config.toml
hidden_size = 96
vocab_size = 2048
rope_theta = 1020.0
rope_fraction = 0.5
parallel_block = false
Each number is 200 + 20 x the weight over its row's rms, rounded and kept within 0 to 999. Layers, rows and columns count from 0. The size before them is the row's rms in percent of the matrix's.

# layer 6 MLP down, 96x256, rms 0.0765, rows 0-54, columns 0-127
105,187,206,188,209,192,229,173,208,279,204,215,202,168,200,195,226,175,184,202,221,190,205,200,192,220,204,174,181,179,222,234,216,193,202,217,199,174,189,210,203,188,204,220,219,183,235,207,199,250,221,203,207,220,232,204,190,191,189,232,179,189,159,201,204,225,223,187,202,172,226,195,193,210,194,208,188,215,173,177,215,247,194,190,186,166,224,203,173,217,205,173,226,177,175,203,199,198,173,196,245,210,182,197,173,234,209,199,192,219,228,211,193,226,199,200,213,179,205,206,207,223,189,174,189,176,229,202,201
093,174,187,193,196,199,211,201,200,180,185,164,210,212,186,211,175,191,203,221,215,205,194,204,178,210,202,237,173,186,211,229,195,223,221,231,231,186,194,213,221,165,223,233,205,209,217,211,181,225,186,194,248,221,185,224,174,205,198,197,180,200,212,192,223,161,196,217,174,157,202,222,225,210,196,194,206,182,220,202,188,171,190,181,251,195,191,198,192,201,222,230,233,192,174,230,202,200,209,203,191,210,221,172,244,232,192,214,204,227,185,166,211,229,188,182,174,183,208,181,186,190,182,193,214,211,189,219,227
087,208,152,185,209,192,221,200,212,142,209,206,208,203,173,215,225,219,183,211,190,170,180,264,219,174,191,218,214,170,211,204,181,178,219,188,201,156,189,191,157,181,200,208,190,176,192,215,176,214,206,185,172,214,195,226,196,232,184,214,186,168,167,184,188,238,232,194,159,184,208,217,180,219,182,211,192,176,208,217,228,214,181,201,201,192,204,200,227,200,177,204,206,220,166,192,232,211,151,199,188,176,176,205,204,217,207,171,210,196,213,193,251,227,200,189,216,206,183,192,224,210,180,172,185,243,210,164,185
097,205,196,201,227,159,238,191,168,192,239,183,146,209,210,204,195,190,219,200,212,185,223,196,172,205,211,210,191,187,224,199,154,219,200,236,201,195,175,205,176,185,177,184,220,250,196,169,178,234,225,226,228,180,208,220,209,172,234,175,193,205,212,216,211,208,194,213,217,225,197,214,224,219,199,223,209,178,186,202,169,197,211,190,201,180,230,169,188,178,199,177,186,192,222,185,200,227,193,224,233,207,206,204,202,196,187,177,215,237,214,205,203,196,214,218,198,197,187,198,204,213,192,216,222,190,215,200,173
090,190,221,225,184,186,187,192,200,200,208,227,208,140,224,213,207,216,215,245,239,193,199,231,199,204,226,206,181,190,208,176,221,205,161,198,223,193,232,191,178,211,190,209,205,240,212,190,232,176,211,195,253,190,208,187,185,228,190,167,235,242,242,186,180,208,202,193,217,219,186,212,186,233,209,195,225,219,205,221,188,199,196,178,230,203,175,235,224,176,208,204,226,233,207,197,225,215,214,196,149,186,221,169,201,196,183,170,219,214,201,182,204,202,212,183,169,202,175,168,182,196,190,191,219,188,180,218,210
101,194,211,168,229,167,221,213,156,185,197,201,167,186,181,187,178,222,200,184,213,195,185,179,211,207,226,203,188,193,193,198,178,191,182,226,182,206,218,226,175,274,188,191,211,234,221,239,178,218,220,175,192,167,220,188,206,182,200,209,191,229,198,199,191,191,192,198,193,200,231,150,194,213,190,219,199,199,241,185,200,187,175,194,207,195,209,220,160,192,168,208,163,213,228,235,205,159,204,228,175,153,224,214,205,212,175,209,175,185,197,181,212,211,199,200,198,194,204,180,176,183,238,192,227,200,202,213,195
105,185,205,200,219,223,205,245,193,195,199,200,229,217,212,183,214,189,175,188,211,195,216,197,225,168,175,186,207,224,218,183,218,189,218,227,206,180,207,243,190,198,197,200,180,206,186,232,204,202,198,209,195,183,226,222,232,221,223,208,182,216,214,167,211,194,250,160,204,187,238,196,228,199,202,193,206,192,199,198,251,174,196,199,208,220,164,206,171,193,215,219,221,185,198,198,201,226,236,207,181,193,146,245,235,235,194,186,184,179,203,198,191,190,163,200,236,194,207,190,210,191,197,189,212,210,223,187,243
110,190,170,206,160,198,189,207,233,199,202,220,191,193,183,221,204,231,195,141,216,168,177,203,164,215,195,180,182,201,187,218,188,227,176,196,201,216,184,194,231,154,211,210,204,193,211,222,204,216,154,225,153,166,208,177,216,216,198,202,222,184,199,209,238,190,223,206,175,197,204,180,244,202,191,203,235,219,200,192,168,222,193,178,191,206,173,208,229,173,190,222,175,194,181,158,200,205,197,207,178,196,211,219,210,175,177,235,220,190,188,205,230,254,192,239,181,191,203,201,202,153,193,221,204,186,186,231,193
094,169,226,212,225,182,204,223,220,193,191,204,173,213,209,251,180,156,180,202,208,239,195,174,218,199,211,179,222,216,203,196,193,226,196,225,248,198,185,167,191,199,200,173,237,207,195,226,208,198,230,201,203,168,172,206,158,224,210,180,219,210,214,204,218,207,222,178,208,221,202,211,223,216,167,201,227,208,200,193,239,135,209,193,195,221,201,184,176,223,241,192,215,192,192,211,184,206,185,212,201,205,221,218,213,223,163,184,202,205,190,213,209,215,227,189,177,230,226,225,183,216,155,168,199,206,212,230,257
090,232,194,133,191,183,174,228,202,174,235,196,234,202,169,186,248,186,207,225,184,213,198,188,186,204,211,202,237,143,173,202,168,157,196,198,205,174,181,194,183,221,196,193,199,210,172,214,201,215,214,187,191,209,215,189,199,222,199,171,194,238,204,188,213,222,195,194,178,218,234,218,178,208,162,184,212,163,208,214,193,191,152,218,203,216,187,192,228,200,185,225,223,235,221,192,190,202,205,192,205,201,223,199,214,182,213,221,219,221,180,187,214,188,194,192,158,179,187,202,181,210,215,223,212,209,204,205,223
099,172,207,185,217,200,213,179,175,183,205,157,198,254,221,217,165,216,176,230,240,180,203,176,209,237,211,175,193,216,194,196,197,184,189,178,243,219,163,221,247,220,197,205,196,200,202,210,174,178,190,150,219,191,194,171,197,203,160,176,214,213,186,224,204,241,208,195,195,212,180,199,201,241,192,148,205,218,208,205,174,207,193,217,215,210,183,228,200,150,180,219,206,177,205,202,203,159,196,168,213,171,202,186,201,185,183,195,215,214,196,185,184,212,201,206,196,235,185,202,200,222,227,179,234,214,182,213,183
098,192,173,212,202,185,214,175,150,171,228,206,183,205,167,182,182,195,200,175,200,232,211,199,152,185,173,210,218,188,238,205,201,204,215,179,180,239,202,219,230,198,175,199,195,177,202,212,196,212,167,191,239,171,192,210,189,195,202,216,173,189,210,184,217,180,226,194,183,193,210,157,192,220,201,219,191,189,146,173,218,230,199,219,204,215,200,183,159,206,188,219,160,200,206,182,220,183,187,188,239,221,200,198,207,203,222,214,195,213,191,198,210,194,174,213,209,191,192,217,213,209,193,206,232,214,209,206,240
096,221,233,175,229,246,242,215,196,218,208,222,205,208,246,193,244,191,192,208,241,202,217,192,218,167,190,222,148,224,236,176,223,180,190,203,214,198,218,237,179,210,195,208,204,211,218,218,216,192,185,173,195,204,195,177,212,228,207,208,194,194,190,248,159,198,198,233,197,176,160,215,197,225,180,201,187,204,187,202,213,197,250,201,193,208,195,188,232,168,249,181,185,222,204,163,176,206,208,216,199,214,192,209,184,180,201,228,234,194,219,203,193,198,210,208,187,178,188,211,162,218,195,165,179,215,203,180,199
098,220,229,214,230,208,215,178,233,210,225,191,194,194,194,195,245,165,200,237,187,171,183,168,211,208,221,188,183,216,190,222,221,205,201,216,218,181,187,192,214,185,194,214,202,196,193,186,223,167,174,212,213,196,232,239,207,191,180,185,182,208,223,177,168,219,181,184,191,186,231,193,207,214,154,157,213,201,191,204,176,165,169,183,197,185,196,210,182,180,225,174,203,209,213,234,218,251,178,205,211,188,216,221,221,180,197,201,208,207,208,162,214,163,213,199,211,214,192,214,206,197,221,234,177,221,190,236,214
101,199,209,197,248,191,168,199,180,168,168,194,229,231,212,214,203,201,186,209,214,209,195,216,150,211,194,201,182,209,210,198,190,222,213,216,228,218,178,193,185,203,179,218,189,202,202,192,205,229,193,217,167,174,161,187,196,189,235,226,180,216,183,188,187,208,148,217,222,201,190,242,164,180,207,198,204,167,237,200,188,216,183,193,224,207,180,190,248,217,228,172,188,167,232,233,200,175,196,185,203,235,177,207,203,212,209,190,211,198,212,249,220,215,213,187,169,196,209,189,206,192,188,206,177,196,174,176,213
093,186,201,226,168,178,167,188,196,226,202,196,150,218,225,237,164,202,187,204,209,217,187,186,198,214,221,180,182,224,215,203,184,184,203,191,203,241,179,195,216,197,216,202,189,192,201,202,188,185,188,223,250,199,198,169,235,178,214,209,195,206,161,214,208,205,202,211,202,178,182,211,255,201,222,208,200,167,187,206,211,197,170,221,198,236,195,216,217,228,223,207,210,205,192,199,198,192,193,172,165,162,188,184,204,233,222,184,172,211,203,178,213,231,195,189,237,222,215,211,222,183,185,176,199,212,216,207,228
106,204,184,171,197,197,189,190,211,195,178,184,183,227,195,201,222,192,259,214,223,207,233,206,217,173,243,228,184,186,194,185,208,199,216,190,197,196,233,197,183,208,223,203,205,231,189,178,171,195,194,195,200,184,205,181,207,178,188,176,193,212,201,213,201,220,172,203,208,205,174,217,248,195,211,219,218,236,203,223,231,167,193,200,209,195,196,186,202,165,208,190,202,240,167,223,198,155,209,207,195,223,171,223,189,219,197,196,189,195,239,175,187,213,183,193,163,191,222,175,167,174,207,212,183,231,193,214,171
098,217,194,220,194,186,199,223,177,225,227,168,198,215,177,194,218,233,230,205,194,178,193,158,211,197,140,203,231,214,211,199,195,192,217,227,188,211,189,205,180,219,178,203,210,213,190,217,183,215,175,192,200,199,187,203,174,173,219,173,194,194,193,196,193,227,183,168,222,142,205,211,177,222,203,181,177,189,199,229,168,161,206,199,182,217,189,190,192,177,211,205,228,180,221,201,209,205,182,189,236,210,218,192,195,238,212,210,200,190,204,190,234,202,210,182,187,158,191,214,224,175,224,195,247,198,203,228,237
110,198,215,207,216,168,207,214,184,176,162,219,196,222,220,176,215,209,214,202,175,171,225,235,206,182,203,243,224,201,197,207,197,164,216,176,168,183,204,212,173,193,194,175,193,208,215,212,175,188,236,211,186,229,197,203,187,198,218,171,209,197,173,225,198,212,225,208,210,196,199,200,179,181,193,195,207,160,190,237,187,204,188,176,201,237,192,204,201,160,222,201,226,232,169,200,213,176,200,185,164,204,176,155,180,148,212,225,234,209,223,203,191,204,181,214,219,182,202,160,168,198,193,191,206,202,213,208,200
106,190,207,216,198,202,185,235,223,193,203,207,192,212,257,217,200,191,216,203,205,171,226,183,163,229,194,189,167,213,159,196,175,221,200,191,182,157,190,171,233,193,202,192,193,215,153,203,182,223,179,199,219,210,202,200,189,226,189,207,204,181,174,162,189,240,213,188,203,183,195,202,189,192,203,194,225,194,194,196,189,197,209,180,205,205,209,181,198,225,190,223,212,199,183,224,197,180,224,224,188,197,171,246,187,173,196,230,180,199,200,221,201,195,215,143,155,185,194,161,166,195,195,195,207,186,196,184,230
095,213,203,226,229,175,210,198,190,184,197,217,181,232,193,246,208,175,209,195,220,200,206,199,197,183,176,202,253,207,188,160,205,212,210,216,191,182,225,202,194,208,194,215,177,230,194,242,196,186,172,203,208,199,215,211,212,186,190,205,223,225,173,205,209,181,235,212,194,194,172,203,223,191,233,205,223,208,209,183,181,211,212,233,205,183,172,176,158,178,214,208,193,206,196,199,199,224,201,206,145,205,233,199,187,202,176,200,216,204,193,232,158,240,169,210,159,213,182,200,185,215,211,202,213,209,190,210,199
094,178,196,196,199,171,223,235,221,195,234,183,202,219,193,209,225,193,202,199,190,190,201,231,188,184,192,212,173,213,163,189,187,210,216,161,196,223,181,186,195,205,241,226,192,158,198,162,188,194,225,196,200,201,202,222,176,196,168,214,209,204,193,174,180,178,233,206,208,181,248,182,177,230,160,217,179,218,210,224,205,202,170,169,209,230,232,185,206,210,212,163,203,187,248,175,181,210,191,192,208,175,169,240,191,188,204,189,196,194,163,206,192,226,218,179,215,193,235,183,204,202,205,216,189,192,204,207,188
103,200,197,216,228,183,206,226,194,192,177,227,155,187,212,215,185,232,205,189,243,201,174,181,202,183,204,191,195,203,215,185,167,223,197,179,190,179,204,227,214,217,209,200,214,181,175,206,175,255,170,204,226,197,231,221,199,197,229,202,193,201,179,197,213,218,194,200,187,200,216,197,210,176,208,245,173,204,224,197,212,208,199,209,201,195,211,198,164,199,210,203,214,199,216,198,211,203,178,197,238,199,184,232,196,192,204,208,207,214,215,241,224,206,198,207,213,204,239,236,215,191,202,158,190,207,185,223,211
090,214,210,213,203,190,204,161,230,197,215,211,200,186,200,229,226,207,233,222,184,215,205,205,216,174,198,203,188,182,189,190,197,196,199,219,172,202,200,217,214,175,175,190,185,207,190,200,194,192,191,183,212,234,240,180,217,156,224,188,200,152,188,227,186,195,192,186,183,168,223,176,253,191,178,204,220,211,208,189,203,178,168,179,194,222,192,177,208,189,226,230,196,202,240,206,201,178,201,193,182,239,172,196,175,206,239,201,210,200,256,196,185,203,213,205,189,188,201,221,186,218,191,223,214,183,203,176,201
100,177,193,178,197,204,214,178,200,165,182,202,175,234,200,202,194,214,157,193,196,199,197,213,183,204,211,222,218,222,227,202,208,199,198,216,234,211,184,182,201,207,218,177,207,219,206,201,208,190,190,167,161,208,210,221,187,183,229,186,184,195,225,208,177,214,198,218,175,218,193,221,208,193,234,206,186,193,200,220,181,177,190,213,195,229,217,204,208,205,212,221,187,212,193,253,230,210,230,161,195,179,206,209,146,256,255,196,197,210,198,199,208,204,199,219,231,167,230,202,229,211,192,184,183,158,194,220,235
083,234,183,209,206,203,178,218,212,183,210,190,226,200,194,183,198,182,194,221,207,238,188,192,146,220,201,198,236,196,207,184,224,178,185,198,187,179,193,197,195,226,219,204,179,185,223,214,193,184,180,199,185,200,213,193,189,174,216,213,195,179,213,175,226,160,209,185,217,191,179,222,212,168,206,210,191,195,200,179,182,182,204,203,204,189,221,181,203,206,147,168,209,222,203,230,198,202,190,221,179,195,181,211,210,196,159,214,186,197,175,236,184,175,179,247,222,246,236,219,175,186,199,196,192,204,158,235,168
104,210,197,224,205,224,193,185,192,219,186,204,186,214,174,202,192,181,177,213,223,213,171,217,198,172,192,212,225,196,197,198,197,181,208,204,246,225,251,205,223,232,186,180,226,196,194,189,236,210,215,190,209,226,188,190,197,237,190,200,197,173,182,183,196,238,199,217,166,185,210,215,210,207,218,203,191,179,217,205,167,231,197,227,220,218,191,198,208,189,213,188,188,193,216,186,193,208,202,198,218,197,180,174,186,225,192,213,215,190,202,201,202,248,180,229,193,201,201,208,204,203,226,176,187,193,192,174,180
097,191,234,188,188,192,206,266,217,177,195,161,208,189,205,216,184,264,197,195,207,190,208,203,214,202,193,176,210,202,204,206,189,205,222,194,220,219,210,198,190,214,210,186,185,191,199,197,207,174,189,219,194,185,202,216,201,219,205,210,218,184,184,180,173,197,178,165,193,180,191,182,209,223,179,211,183,185,205,217,182,205,181,202,239,254,216,205,193,215,194,217,186,186,204,220,196,174,207,219,205,183,220,216,231,220,222,156,248,192,199,175,191,188,188,227,193,202,221,216,196,188,192,222,146,165,197,172,181
101,224,197,202,236,209,212,186,176,155,183,180,168,164,189,170,195,195,172,207,212,198,213,168,208,199,204,212,222,178,206,203,192,201,194,204,183,175,182,204,162,205,188,211,222,209,179,208,188,203,170,183,198,176,191,204,189,235,176,193,231,188,185,153,193,198,220,185,222,193,193,212,184,175,233,190,216,186,167,195,238,172,231,213,188,185,189,206,247,198,169,183,209,207,217,211,213,206,202,162,194,188,194,215,194,183,195,178,234,209,197,237,238,203,159,229,205,201,195,209,207,240,160,199,189,183,205,217,175
124,193,199,161,194,194,209,199,197,207,199,186,211,241,200,227,217,198,207,173,196,170,234,208,222,200,196,184,194,201,230,219,219,193,168,194,198,201,231,197,192,177,170,220,196,239,197,217,254,210,208,202,199,216,216,220,209,205,209,200,199,192,212,204,179,207,193,190,181,145,202,218,219,220,176,218,186,208,219,230,245,191,195,197,210,210,210,176,206,200,217,161,196,170,201,202,191,208,190,226,220,206,183,187,197,178,190,171,197,204,244,215,180,202,180,209,193,180,211,171,199,181,194,196,196,196,225,215,200
103,204,180,200,214,212,223,224,202,171,146,173,196,180,169,205,194,202,177,185,204,213,198,230,207,214,224,232,229,201,199,216,191,186,222,207,197,221,191,187,237,213,221,217,178,180,215,176,173,232,231,178,216,206,191,191,197,198,209,229,202,177,176,201,210,198,203,202,229,201,179,200,200,174,192,215,170,219,200,217,191,200,230,194,176,190,198,206,186,178,206,240,187,181,175,190,188,193,183,190,184,175,226,205,158,214,187,198,217,211,188,207,201,177,229,194,220,233,192,191,191,179,181,190,202,214,161,218,221
096,211,211,240,213,187,216,198,179,221,215,171,198,192,205,180,153,193,202,207,187,180,201,194,233,188,210,187,200,205,197,213,198,203,197,223,210,201,190,168,226,217,234,174,237,214,172,196,215,218,179,195,206,221,145,166,188,189,226,231,203,202,186,185,199,190,240,186,172,201,245,207,200,218,210,197,209,176,178,209,251,193,210,204,203,213,202,205,213,225,215,192,186,206,236,187,189,232,210,194,223,215,218,182,207,173,223,201,199,203,199,188,229,193,224,221,217,187,239,197,135,198,193,207,221,196,199,185,203
096,210,207,156,155,169,208,222,209,192,196,194,214,206,226,209,189,199,177,194,224,185,232,181,229,216,229,183,216,193,180,186,205,203,187,193,231,225,190,183,185,192,188,211,191,218,190,207,225,182,216,192,202,165,223,170,201,212,212,228,191,209,218,208,189,197,193,220,209,176,160,177,185,189,172,189,228,193,207,212,172,179,211,209,197,216,208,232,213,224,202,228,218,170,191,189,172,173,192,176,211,166,165,186,203,207,196,203,234,203,156,208,184,199,165,183,234,196,198,207,208,201,165,186,207,208,209,221,207
100,179,194,185,196,208,222,218,185,163,215,214,198,213,195,188,230,209,185,225,207,212,247,183,204,208,209,177,199,165,186,208,160,202,204,229,194,212,212,172,189,214,216,217,222,206,201,211,178,173,195,210,205,205,214,224,189,197,206,196,200,209,181,174,181,193,159,216,206,189,230,208,198,189,251,207,184,187,232,220,178,200,220,193,205,220,207,203,193,176,192,173,203,196,185,167,185,190,153,189,224,254,179,198,211,177,216,200,233,197,196,226,172,186,222,212,213,194,225,186,156,201,207,231,187,185,190,181,224
093,207,179,225,204,209,236,190,189,211,227,222,235,174,204,205,217,187,195,208,205,188,162,217,182,210,213,207,166,212,199,186,205,190,190,205,204,210,202,188,163,196,187,186,214,189,203,222,179,199,168,182,191,193,201,193,184,197,158,214,205,180,163,195,221,186,201,227,215,200,231,209,204,212,177,224,207,203,250,192,234,191,217,239,166,192,233,185,180,152,201,209,176,174,129,197,179,190,201,187,194,214,204,182,186,227,210,201,193,192,198,226,186,216,193,215,180,191,234,187,230,183,247,230,227,204,217,221,220
105,223,218,208,197,188,199,185,177,210,190,182,203,191,209,215,189,245,196,196,208,212,188,193,212,234,232,165,209,207,190,216,199,179,173,242,213,211,187,173,181,192,180,226,218,193,212,222,222,240,189,173,170,185,216,204,203,240,192,239,199,217,212,192,238,194,173,188,199,209,236,189,209,183,236,172,228,211,196,196,192,182,185,178,192,213,172,160,228,179,172,201,235,194,204,191,180,230,195,151,218,203,206,183,195,210,179,171,203,179,196,196,196,192,200,185,218,177,187,193,201,218,212,216,228,209,206,199,203
102,221,208,224,239,218,224,193,206,212,204,188,215,212,199,173,184,187,220,208,223,213,209,230,194,201,172,233,240,210,180,210,227,190,210,219,217,219,202,163,207,213,178,198,249,162,210,180,197,187,200,232,248,197,207,188,185,197,173,185,191,201,228,199,213,167,217,200,172,186,224,202,224,191,198,159,176,216,195,208,176,177,176,170,172,180,202,213,213,214,243,210,220,181,180,215,205,217,194,180,178,190,201,266,223,185,178,181,197,185,196,234,179,230,178,207,187,201,239,245,189,177,200,215,214,197,195,210,199
101,207,186,187,200,201,239,240,203,190,188,196,233,193,179,211,192,224,161,219,166,226,212,195,209,231,195,199,199,167,195,177,175,217,219,184,201,199,195,190,232,193,227,186,217,193,172,228,191,200,192,213,214,196,200,205,186,230,204,189,212,188,196,227,206,219,207,239,196,203,207,203,199,194,228,188,177,183,222,223,204,206,214,172,163,225,229,184,230,207,190,210,185,187,223,230,195,197,193,215,215,242,228,242,188,240,205,215,195,193,207,185,217,191,173,200,252,190,178,176,193,225,187,195,181,183,206,202,205
094,211,183,218,175,180,196,220,211,175,220,162,188,204,202,219,166,212,200,180,185,192,240,183,205,202,205,184,193,220,224,187,233,185,180,211,227,195,204,202,186,182,181,194,176,207,215,172,183,209,196,180,216,204,221,190,219,181,208,174,221,230,213,199,167,179,199,189,190,191,192,206,204,172,232,148,179,172,178,203,208,177,201,188,160,228,192,201,209,220,221,195,171,188,176,166,187,194,219,193,244,170,205,188,175,208,245,206,176,211,213,209,200,217,169,214,245,214,202,200,186,201,177,187,194,165,151,205,225
098,192,233,230,181,213,231,215,201,226,175,216,210,181,194,195,192,187,187,196,223,181,216,186,204,196,220,199,185,187,207,199,214,166,195,194,242,216,190,200,209,187,181,184,228,204,216,183,201,199,221,214,209,185,213,187,196,213,209,183,190,188,239,164,213,216,197,154,211,216,219,218,232,186,181,182,191,212,203,227,220,199,211,201,240,151,203,191,186,215,227,210,194,217,210,177,194,202,210,219,216,195,201,192,207,197,203,180,205,188,206,214,208,219,181,206,229,201,190,206,208,166,176,149,204,182,185,238,221
104,226,206,216,200,213,183,238,184,198,189,203,208,198,180,197,194,187,191,202,227,180,194,176,210,196,213,239,164,229,166,195,203,197,204,205,187,220,200,193,232,240,183,195,223,159,180,199,198,209,168,160,157,197,223,203,222,213,191,184,208,160,179,208,221,200,217,201,198,211,157,211,221,215,206,191,194,196,203,189,206,203,168,235,227,216,212,182,202,206,179,172,202,165,189,164,201,151,156,159,190,215,219,199,199,225,206,191,211,214,196,196,228,182,186,198,170,205,196,210,227,202,219,208,223,208,205,225,189
096,208,216,225,182,195,202,163,212,185,186,218,203,182,210,216,207,171,177,206,219,197,194,193,177,198,202,197,232,191,192,206,228,214,218,226,220,209,145,185,171,210,187,165,188,210,187,197,215,201,182,210,227,207,212,141,213,216,209,234,202,191,178,195,224,195,218,192,228,199,189,146,179,255,177,208,192,211,217,212,211,165,198,206,197,210,194,189,202,197,210,174,223,161,245,205,225,237,195,201,224,200,206,188,170,185,229,212,222,177,197,181,222,188,198,155,196,153,211,239,187,213,172,249,186,207,182,192,240
096,174,202,198,208,201,208,212,184,190,236,199,193,201,194,164,188,212,154,202,195,212,187,216,192,196,211,210,189,204,213,203,203,176,158,200,234,192,182,218,180,225,176,213,220,195,197,199,200,203,169,176,209,207,219,199,202,213,194,181,217,185,146,167,217,192,226,172,209,218,217,189,156,207,194,236,150,199,183,212,185,248,200,241,201,201,218,194,215,192,222,197,198,221,158,217,217,179,189,182,204,192,188,172,202,217,238,197,236,222,185,247,186,209,185,227,199,218,206,231,153,181,214,215,222,204,199,179,177
093,180,218,222,246,218,206,249,187,182,215,201,214,201,191,186,209,194,187,199,191,189,195,182,218,176,169,208,164,244,194,208,186,209,182,189,221,208,191,191,212,198,209,196,170,177,219,237,169,207,170,178,222,229,233,167,195,194,159,205,194,201,204,190,188,151,192,203,211,222,199,193,192,196,206,207,205,154,265,228,210,214,186,222,169,212,177,196,203,193,225,194,222,212,210,169,174,191,169,180,173,222,210,208,225,260,198,178,224,198,176,211,197,189,218,210,203,177,194,199,222,183,208,190,211,200,187,171,193
091,183,239,201,210,144,238,228,206,191,195,194,205,205,246,201,182,195,205,174,170,175,199,218,198,224,220,187,193,198,220,212,182,208,175,230,245,175,186,209,214,220,221,177,225,213,215,183,208,210,189,194,230,221,178,223,184,218,197,166,210,150,197,190,197,233,223,192,177,218,212,202,200,214,164,201,187,187,220,210,207,203,188,213,204,171,236,202,238,211,203,252,217,217,237,213,166,201,234,191,186,207,246,172,197,230,209,204,182,194,212,206,222,197,212,210,183,191,208,234,215,165,200,209,216,193,201,168,224
096,193,189,190,178,199,208,200,192,203,204,171,217,173,227,178,181,216,219,239,231,185,188,204,144,201,197,201,187,204,223,219,235,150,182,209,229,234,189,200,205,201,212,206,189,203,196,180,206,224,188,201,194,227,188,202,210,198,219,203,214,178,207,207,221,174,206,213,234,178,206,192,218,205,186,178,212,209,206,203,223,211,191,186,200,203,198,219,253,177,210,218,240,211,202,176,197,197,176,188,229,213,184,202,205,193,172,151,181,191,207,222,221,214,203,198,171,189,211,242,149,181,174,206,211,192,221,146,192
097,160,187,227,183,239,224,166,183,210,203,231,241,202,176,194,239,199,227,190,199,228,195,189,210,200,210,167,225,183,201,182,210,184,188,184,228,215,221,202,202,182,210,205,195,233,210,192,226,208,220,205,193,194,214,197,206,229,182,197,155,185,220,200,185,203,210,198,184,213,175,200,238,187,174,214,179,198,191,194,183,209,196,234,238,157,187,227,226,198,193,193,181,195,184,190,197,213,174,188,237,200,228,160,208,197,147,206,195,223,209,169,188,246,143,224,200,219,220,201,171,197,212,212,196,197,196,178,207
101,226,201,184,183,234,225,203,227,190,182,227,193,199,188,204,182,244,189,202,176,173,219,172,187,224,199,198,201,183,215,199,177,197,192,208,214,232,205,192,232,178,190,190,223,183,182,212,198,205,226,201,255,231,158,166,199,231,158,211,221,177,218,202,215,159,238,224,188,181,195,201,171,187,192,194,182,167,215,204,207,181,210,226,228,205,208,226,182,195,197,209,175,190,215,188,203,217,194,181,192,218,186,215,189,241,190,203,241,197,179,207,218,201,217,224,197,232,211,221,220,187,227,229,217,220,192,207,206
095,165,170,202,207,178,179,155,188,203,237,163,225,196,200,183,203,212,186,203,178,169,196,210,208,189,204,212,204,203,195,209,229,198,204,238,137,196,204,214,222,201,192,232,214,190,201,205,214,202,195,203,196,216,198,173,224,147,225,210,181,231,209,205,200,192,201,219,157,212,232,179,230,215,178,217,223,206,200,205,204,176,187,185,204,226,205,205,183,206,188,200,198,201,200,211,215,175,222,155,237,192,176,207,217,172,216,190,191,205,173,182,182,241,201,188,214,167,206,166,155,210,199,225,200,244,223,168,183
095,230,205,225,207,230,214,189,201,226,184,173,145,196,192,181,214,192,179,201,199,225,199,199,224,196,206,150,157,209,214,184,211,199,244,229,231,201,184,174,237,188,254,209,184,193,186,188,194,186,198,199,191,219,210,189,188,187,186,196,186,168,186,201,214,208,178,203,214,187,215,199,157,185,208,194,185,213,214,216,204,157,190,220,231,185,206,214,187,211,207,190,214,173,205,210,169,179,195,183,180,213,201,166,156,202,201,210,204,186,187,191,140,195,222,227,197,195,165,209,193,208,252,204,169,189,177,221,209
101,220,235,203,183,210,184,209,233,223,191,195,149,198,200,181,209,170,176,172,227,179,208,226,196,203,188,192,171,212,183,203,215,148,203,174,179,235,209,199,190,194,218,228,190,219,173,185,199,207,163,187,204,162,242,232,221,239,222,208,204,232,159,189,206,192,190,216,190,203,172,221,206,207,196,187,182,210,170,192,178,205,202,198,217,204,178,177,207,240,210,192,195,228,199,178,232,172,215,202,217,205,227,182,208,197,208,218,236,215,208,180,205,193,216,190,238,216,201,213,206,180,181,233,196,220,187,203,199
093,171,184,202,204,209,176,182,181,202,221,239,204,228,162,204,160,196,191,200,204,203,218,183,222,196,199,242,207,187,199,188,239,226,202,183,209,204,214,225,186,176,178,183,205,220,224,212,207,249,206,219,184,204,184,184,165,171,177,205,212,216,187,180,220,203,189,213,159,184,208,219,196,203,182,162,190,218,172,244,213,215,184,208,201,189,180,172,182,140,222,198,178,175,205,215,191,224,183,201,160,193,208,152,183,211,213,202,228,202,209,194,210,209,197,209,237,213,207,208,215,206,163,187,180,206,218,216,203
099,212,184,186,187,216,211,188,202,202,197,228,207,169,198,184,184,188,217,215,219,204,176,216,233,156,191,197,197,189,197,188,199,194,172,178,203,203,226,184,206,205,226,176,226,196,162,186,196,180,200,266,213,231,209,152,234,184,234,195,184,210,241,219,206,183,176,247,207,178,198,177,195,227,194,216,218,219,190,226,212,232,255,162,204,225,211,180,177,187,214,162,195,185,211,197,216,196,191,195,174,197,228,192,229,168,153,216,228,195,209,180,210,194,230,200,190,209,217,206,222,180,223,189,180,202,197,185,194
101,189,185,227,195,221,216,222,205,213,200,217,200,199,164,216,213,199,249,206,197,190,196,192,141,210,172,246,196,182,177,184,225,190,196,169,168,219,201,180,234,199,213,227,214,176,196,171,201,197,210,184,189,187,198,237,197,203,203,202,189,156,194,166,207,208,202,188,190,175,189,207,179,217,189,203,179,195,189,197,179,163,214,222,219,200,225,205,169,225,170,217,213,188,197,220,186,190,174,214,224,233,200,225,231,228,206,205,183,184,204,190,221,232,187,201,231,210,200,184,225,180,211,200,183,215,220,197,200
093,197,202,172,180,179,226,186,207,193,179,157,197,199,207,174,228,142,195,202,195,230,154,216,189,188,180,158,209,170,195,206,183,191,190,216,171,233,201,225,195,200,203,223,206,223,198,205,204,193,217,218,202,237,194,226,227,216,214,207,193,208,202,215,209,188,182,204,209,175,206,178,211,190,227,222,205,190,226,195,187,231,188,251,198,158,177,177,192,177,204,211,192,169,206,202,226,228,217,223,216,196,215,193,236,160,144,208,194,200,177,165,251,220,207,208,180,206,186,212,181,182,224,198,205,211,169,201,229